{
  "num_hidden_layers": 9,
  "hidden_size": 224,
  "num_attention_heads": 4,
  "num_key_value_heads": 1,
  "head_dim": 64,
  "intermediate_size": 896,
  "vocab_size": 8192,
  "hidden_act": "gelu",
  "norm": "layernorm",
  "norm_place": "pre",
  "norm_eps": 1e-06,
  "positions": "rope",
  "rope_theta": 10000.0,
  "rope_fraction": 0.5,
  "qk_norm": false,
  "attn_scale": 0.125,
  "bias": "none",
  "tie_word_embeddings": true,
  "parallel_block": true,
  "init": "normal",
  "init_std_qkv": 0.0312,
  "init_std_o": 0.0,
  "init_std_up": 0.0312,
  "init_std_down": 0.0,
  "optimizer": "soap_variant",
  "learning_rate": 0.00274,
  "beta1": 0.95,
  "beta2": 0.99,
  "weight_decay": 0.14,
  "lr_head": 0.00687,
  "max_grad_norm": 1.0,
  "warmup_steps": 200,
  "schedule": "wsd",
  "decay_fraction": 0.631,
  "decay_shape": "linear",
  "final_lr_fraction": 0.1,
  "batch_tokens": 32768,
  "max_seq_len": 512,
  "doc_mask": true,
  "z_loss": 0.0001,
  "train_tokens": 134600000,
  "max_steps": 4108,
  "dataset": "wikipedia_en"
}
Each number is 500 + 50 x the weight over its row's rms, rounded and kept within 0 to 999. Layers, rows and columns count from 0. Numbers have three digits each. The size before them is the row's rms in percent of the matrix's.

# layer 6 attention query, 256x224, rms 0.0809, rows 203-255, columns 0-111
116:488336505458486479482532455444523488483496474564377445481515538525596469492623504532513439447540439624544501507449428499504576459486475579585554468514543553459521520477492500615571519440524394493542532458543441497513492583559521559480483460413482491400525571478554427513576461459554509565427441461535502487490457510535445538514543461504
095:546377542558531533389497431486490490422479555541399447448540505553494530566465379511540512538462600477477473482463515482441541473478527482483553541547566476447495518516556481491498415591551530524577444440468493487489462530559577490511467468558468524518556502472471506429575572508556431515501563564394522518526549498507515543408471482556
101:529507591562497424503498457464439545468498488545525399571517515534536473567479454405486501541557520483598525537498532577586463487390488507471493543535570465435599544485488491552505418546549418573549525515561466414585511528578539539543467473571612542481544494508449547510537473486646421525455538518447373562529452445452552529485478493524
092:542526493513509506536500513485437447499527544467528528490580537526542552364523479492512513472475523471544477458613538530589481546514419512495511510488437510510545489542491499439426532449462410486427458516395500480465474488527472584546514490530418447595518513448490522485546497521389558541485520509529457473534488566514481496433448473577
106:558522529521490582446578414487454485398534473564478404492535478507574395535415437464503609528432430472570437524460551514472570383468525386365562491477538403418477501444497502504563473548540520571593514576519520422480494462557533490512476428579487612478517482507382474518429570449605369551461511525481506545537488470503535514458529470559
098:540520458530504513572505457534586448512549516486509469499443466445518539524469470483452454540510470453443479540509524591502430567524479458471432567629545475443473529518478528602507471492417490485546486555511449499525466551465525476461554418495469521469461624456444507460424447506599556399558602554466422583434376453536606445481451522580
098:473503481509579457612503516462453593559459445543599427481486462491476426561469492491501574559615489567528525484512476566463496525504522515496475479460501608527485453495401520479418512484449462442456460555589503520532395516580461477424546464463483532473474394495557510529533518494473426343624490467451404521502521561470506462514529514504
097:511502547505448538485580442531520604498489470554526459481503520537507502531517501529601642524475387522470408555452523445572583556491508441429578519561520437487476484494527485435526534542616478548498553531562551512490478444565476497531460471498476560483547474469473519461502462489536422512565511466522444620527497435517521489487576411524
095:454526528460498464508595498555435570451454546491483441576524462418459481557418505585474560606512487480499482511411521540589440480422492473449559468518547527472471477520481376523516515502529504507602472502533494400678464499516629536499499512503560513512530463516502541590449502510466474443508586492491459624559545463568530523432534500527
117:579543503549563546463503435530418524405500437527529449533563489521546432587409530451483526563491549456567500459515553506541539417399512406382486406497524485395566498464530514484507455485575497535517450530523512401517534489479533506468458492546563594585535441538501459598466568524499355418566562532414499531436570531527529503460560515513
085:489448434546466491512434519475522640490498512520554507478543488470482553500479592566450422476513470581497503522497519473541502471432480613499363440523616549485573637543486462570524478482507520507406525549552413547538437577538432522534564511571508564512512505496547478436463332476546526472434486537467438581539512531470474536538492530576
086:524535462503471476493472519515507449489520482472507484442510486508536522498454606543513480516548485532526547500479471631481506546496441453534502443440486544481449518475507433471576469504536609401501497596450564540503482538384561524512467500446513534504526548433514447525495499487502487566451496515491480545498505487508617546464641423448
085:503432463443474481468503535525482520460543485512566489584516511488417477481417442425555532540477566542443437528444501536452522513428569482421522518474513477548570508581569535519567561464507490560568372426477558449464461497546536473558422458502499551554540528523488602511435450467545495496599465543397486562557536417507529564454535568521
086:433581485501394529439490523468496542502446483482582547543610526435510519475593427522392434530530491516443513546420491444497469502536410524434455435501574587497515460405418449527565509516500520502519474530486517539591558535571469520536592598479574587477550584520522457420509544502517502440491524509508521495474439513531517571552424594435
083:555437457490534480478528512471518454408538466509469583524591532524473558470507456508425504439479523439582566426490485446524481467531460457527475510458476516488507508498454477447450467486444606367495515516456533571424521454413527523434647477493426584556553533523497468517403556499460567481579519510491584532555529512517447525463425502512
079:469559511632567453519466504492505515456505476545537480420460533516630438491526538425468452517497494512523547530506498524553432465530423497458581479522552499461510507441543452477540459493483491581505499495431449481576457492493451483550494458591564539399540421541535525513500518472543430489474529526503471545500522565487587427500489506626
075:460513504546568442491472461510458543515507499458581522505600544518415571492466519459521502515478506514575557466416599560460547485509391517518626502528390448506508427550534485477564489536564510537502504514452497470522535537517656446587470533529531500593387612502544532493627482537451554473479464495549531404434505425508536533534455502557
074:444423433459422519439516543423518445480463453525478538447528400543537509524470473526542473534589419543543503515535615530466493494452478491426448496496454417434478509427578523475453471448549404502410493426360500390474566409549613472457485494501489561486438525543501539434594474439526520573569514416424448568443405575529517402497475437508
081:488431527613524494579503543516517557503589519407489489454462492527534551531493497483497531476472486537598485486583527472464409615559558398472521513389449415533508464474520468485502476450472412478421474455561545527527379535486459451512570530522537530556497489516475434521527539556481576535470467484610640442579517559355537489487451500477
080:427513567466458530434488462487472475454546588452600569494408537559585488440514487480524631561534496537421553530526488511525490549562433474432465583466500440579470519516569496549587587418420491451472533547501404500519513449498432450506436480448596475515549469648559508516438468514558517539545451564525468446526556548471516534490477531546
085:486552480571551365488517535541477589518548495500518494510515448527501489486414466439459515472510489484565527470559486422485496450490518483506456432472430535542488463478536522571408465507578557502514370525455448440431529524481479492329509545535477485531492488478545422460524444532527457536476515522554570445460511504492470609590494556464
081:499528442444576560446590506514677489436482509525474584573542553575508482539549577504446527548499561451407497542583537483468559504559501457377447523485456492522460556530417548441449484495495530481539504568521497481457517532605496474540507528542455546535442499496436459484480582482450427505561552511418564487429562558569604553449505598565
084:536514610535443461561450484445512519474496530575483470552366574423470400469375487509600467553495487624472538457446409569500498388540495506498487522552577460503537454446495605540515461490555461435550533484566585520505568424423500449502464540489544459521561553535485458596555531527418529530494439536542575519464473458386527485475527462597
073:561436481555509551401580409447478489470518498565536462538518525572514558553470441518527585598473463480540571489464577547521528493440561471448467477497495506413488470492526516511518450494547498539581522485540566442439591482489565547466493423510427579524500562522433483505471545535474494492589523517589448529497534451485578428474510498553
083:490468432419536539502444534630454501448552530499546489489469459505481505383442444522436507431535456395492524539534554518482459549609516482471475515486537518560457484477448494593503547538601569503485547553546514548521495373516449569449496497574433500600558443531522533510473546485540598450512483465545476564378530443487456548474525430463
074:497503531469544584563493465471433543480507535527570495534567486572577579525545535538418450492506465394495586543452535534508485429459490525443537515556501510457457503435491554499544430445526452619529537561531447486543456568491545479480537420489435516361579529533452573526542538477475576459472501411397542574516451485561401558596593545432
083:543476509449401546398527530553529545436623515476495533458523488554412420516558409469486537486465436574562426530447466498604511506469627500424527472472429406526435453504527496418515494434510556522555486388451502371457522506513510465514493553401510556616497560463574481504506593457556365527527530479446490502516559486484487542538448539462
077:441520496444523424594548503483537444520487460510481472560533455488564499495529437518439476574504532544545543533532460619478438490469521488568535452479460455486439555484425473476505465489397546467593449477537555525441473600470478563575492475464472486472406506455552435470566511427495536495428430436456533511420425433547561468399578525422
076:413563487533479548503497597447539452471614542499494505560559499531467528458504512518483479477511505556433533606463555531485512507459487495524522498474572498532555526517467456501526404479541370461413461472365527519507521496475610398595561445384465649636507454560575488497452565428561467426543523500475460521458483476511501494500509531488
082:488512490563485577539556461539545490505477474536479418470532536543481469512536498538490456567592493409510489476538560501477571432414477491596544513452454484425543542548437471430599441542516371492469491461529532461557609511455623436512525461554492531500499526504450497495518541447516472449523569428468498533501439455566545437434455375629
082:434481466455486472515432484511458516541533509463516437586478482429538451552412451585483485532512476473588540470412484517659440528443529516506548427528491472475532523538569476500498553514499493498456437494529451511549471506423513505499498538518512469416474422488525419497465560537449523482443473498487519480495533491483467529570569621448
077:421498494526506539593553506537520497559492407528426499590533467491475489492471531550522453507507511496448570565484502598475525514465559541449463549521469496520485450498473549445416419523499494492481522623558543512578515466477476538557530503487487478475364460538382424451421558510503469503393484485431542493552545452565468526516427522477
083:446557507457515556657516533482492495449466484482510566499474471507595476478584502462532495501488429559477463507535589454514472514533582392436531516461526424453490540473427498396366506550513513539496451497585490423513431424564519467515554484536506473503500487416442559460563463540537475518463503498557567520531464489562532451535514471511
079:583441525498578491485489458594532504439465568522569495489488490489444478517510466586477444471433525427520462464570492471521470526550504485491468534559426505508585518571461408506493507414470498433465499506543456484491476446578483532554510459526508460546503447444461525565471552564505496480529472546439516496522436405485498509397459561551
078:488513397514479479477410544470554474529418502404619539476551451558519508508532500460527424494507451586443490527442533520511568536393459512575531475503500562471509531439454511496487448449483480567437446457410476534446473496505535528529489549532456550452500533440568545528560411445599522498513452486471428484521512445476498423530513498470
073:569436566527447524391538482485506449516489469559501521453526484573444499565526521492577514537473461497496349529539547450456551578497468462541591480552500495467525479580525573476493480555525568470447545498500463329505669514310469531505510477486511554532515526523477471553494599504490485526431571458489476516446590540464385520528490418469
087:477473513515484516479502474424512473562408623546491360428511531502590479620489554503540524490561502496502512537457483522467459595477590413523474534500495393431488548458445575499457467551489551551403457468523462424481501522557543483584594534530566529453520448494379453535540520528530483479544479402502552492527556500508489425472527473565
087:579463421435539583493495464644481554452558500474474472523473467534549502506447428418490482534493546502497485561435493503417494558519533504371487570445466477486462551556426556478492547491458500450538482544502552498478489504529470513531531418529440630477621579520529590512448524561504464444573541515506540467499419466474427427471416591511
077:473472521492551564593460464521456491476558578555491520529517504559571573525527531458528470363491579491472509532532546431437492576559467411492445448549563597594594440366538505508484478482525478445558656531430463528402444459558535487507541449515414422482521518511535371552527525496442487513567549574509524423573409525525537491421494473445
089:561526469456450493567495472559432473469504440478577427488523489559531377603531476413423537499565530559490495478549459511467569563519495517395495499507552512492480588500544492538494515517467482527595438489511515509492420569501518483574518410507509554551539492471502501537512431432532462479622559538496459609486524533527564484499485600516
080:451508532528459536475442491554531501597501502484579469442483513471565452495579477528499511519442540491440549467476482573485517490570469430408459477493477532485468479415513502489482523501463466480450545544567500491555490519539419552532375383472482498484435511490483518433483493493479517473398508544476460479479506587511541552519411500538
091:448460482483489454537504619496383531453562465460563546505445530535465496507485475532503432499523517452568509402613456464532535529531458631537469493546516510561555456545567442488519528410498494413490487449472572489433502487483497546439551522435470388444423519467588534599465513492458574478466390446457532423476531422437497476541530586458
080:425567529528481482544486519563508419521561400507527433538486500527518565542553525539362408493455438506540617556521474539448503462438554491485499517468517585486479467442509562555557590492549497500567624528514505542521487577488453463507508441491595481539459509474560530460470381474493507605520504497527538480479410529455577551543517376419
085:507491369436549491511502478534526502466536486426539523504569443528482507422569461528410501557498533549532578562459490506441493528562457527448506417561447519533466511395539460492578540542554530603512532494394540583514467464576411506542434455552443585531569517496585544538524501463431531371485531439420553560509491521463507527503531480453
088:495575446453541530443428455551512510484407449487435430520503497504575480436543544462531464536540622528498465506543493512401577513499481509537415488527480442541514527565539494477480544570504549485506492489438519525434463500528451511580441502491500456538551532537400492415423653524483425529412485551424536484623518429398501578460470592464
079:485595590380468422494471548532477486542531466586370532597450565509480438418564505459404507517487528542577490555498480455490473551542492541514540531432517414570498610550522448485491441532526526683514517460457532551416514399560405456535485498482431438483466453449405465461521422509487498548441437504605511527589546540424461533478431539408
083:413484537448410408492463516425493529431454471566500529552493526468512408559477542430481370453484468469544496478475478517535507512521463501546498552561559480500436528398491466459518514542495510419528552447525625448478485524468573553556528523508492536540480528528495539487559467449496525483532499474519474480495565515486447524551442578480
083:486459558520518432497569521486543387490546500538467496514538491455562509521486526499482451516513457473573415501566531502569573527516341490561556423444522476457502517500571440488498504432434541517466437500505527486481501512393545505534508568490581538477514495473621440569572489535518532518470496483505428513508513604512441553516563585502
070:486467470587539524410521442525381472489553473495502449536495522491583463451513541441517550563428506473583493523434606586589507433570442469575535535466437444450580479482468520536450487468604484530513513506395468519487606439530442496516517561548530541498493508503507483559440523577503485442513497444498457495542457513568477523519505423534
080:597566502453480574600528490580490568543546493508505552554466515391536519555441451498546554488461391517477477470520443450487455565522508509524431497550512405516437534520459580504485466557475544464449499494550593476416464459463495482423492540569535437491459479564454507467572535490411503518560523583568511534511413419479531521518496480390
072:406512449461534453415475542458489568621412511514589441540573512594484457504514485464578426499566507549589570570494522514443537481517473513513441567505545511506563507529513454543457464514506527494497459475515522502546449516483487576498510558493504485377451454461511519461452478497549430504558424451443376433504481456435392542499532514522
078:623497523579517572456510460475518347384535548465481502572473496531475533470499491484556544575472512523456476531411554554601554515613547480387483549502491501430471525592455423411487421516500465439483533577547485491467573441474476498495469533490441530501526487560527541530463540582435558522492504500517505505463507551456510572345497424530
071:526443485421515578441472513466502394546539476486461592432534516514562458488403451512435489505546544576468487573509527514477534550527521443485517460449480583499498508457502536506454533553504548517418338483551486464450453543516459439454459533467593518517437522522566445550498584553441463506528525412532571448473478443526446563507515496482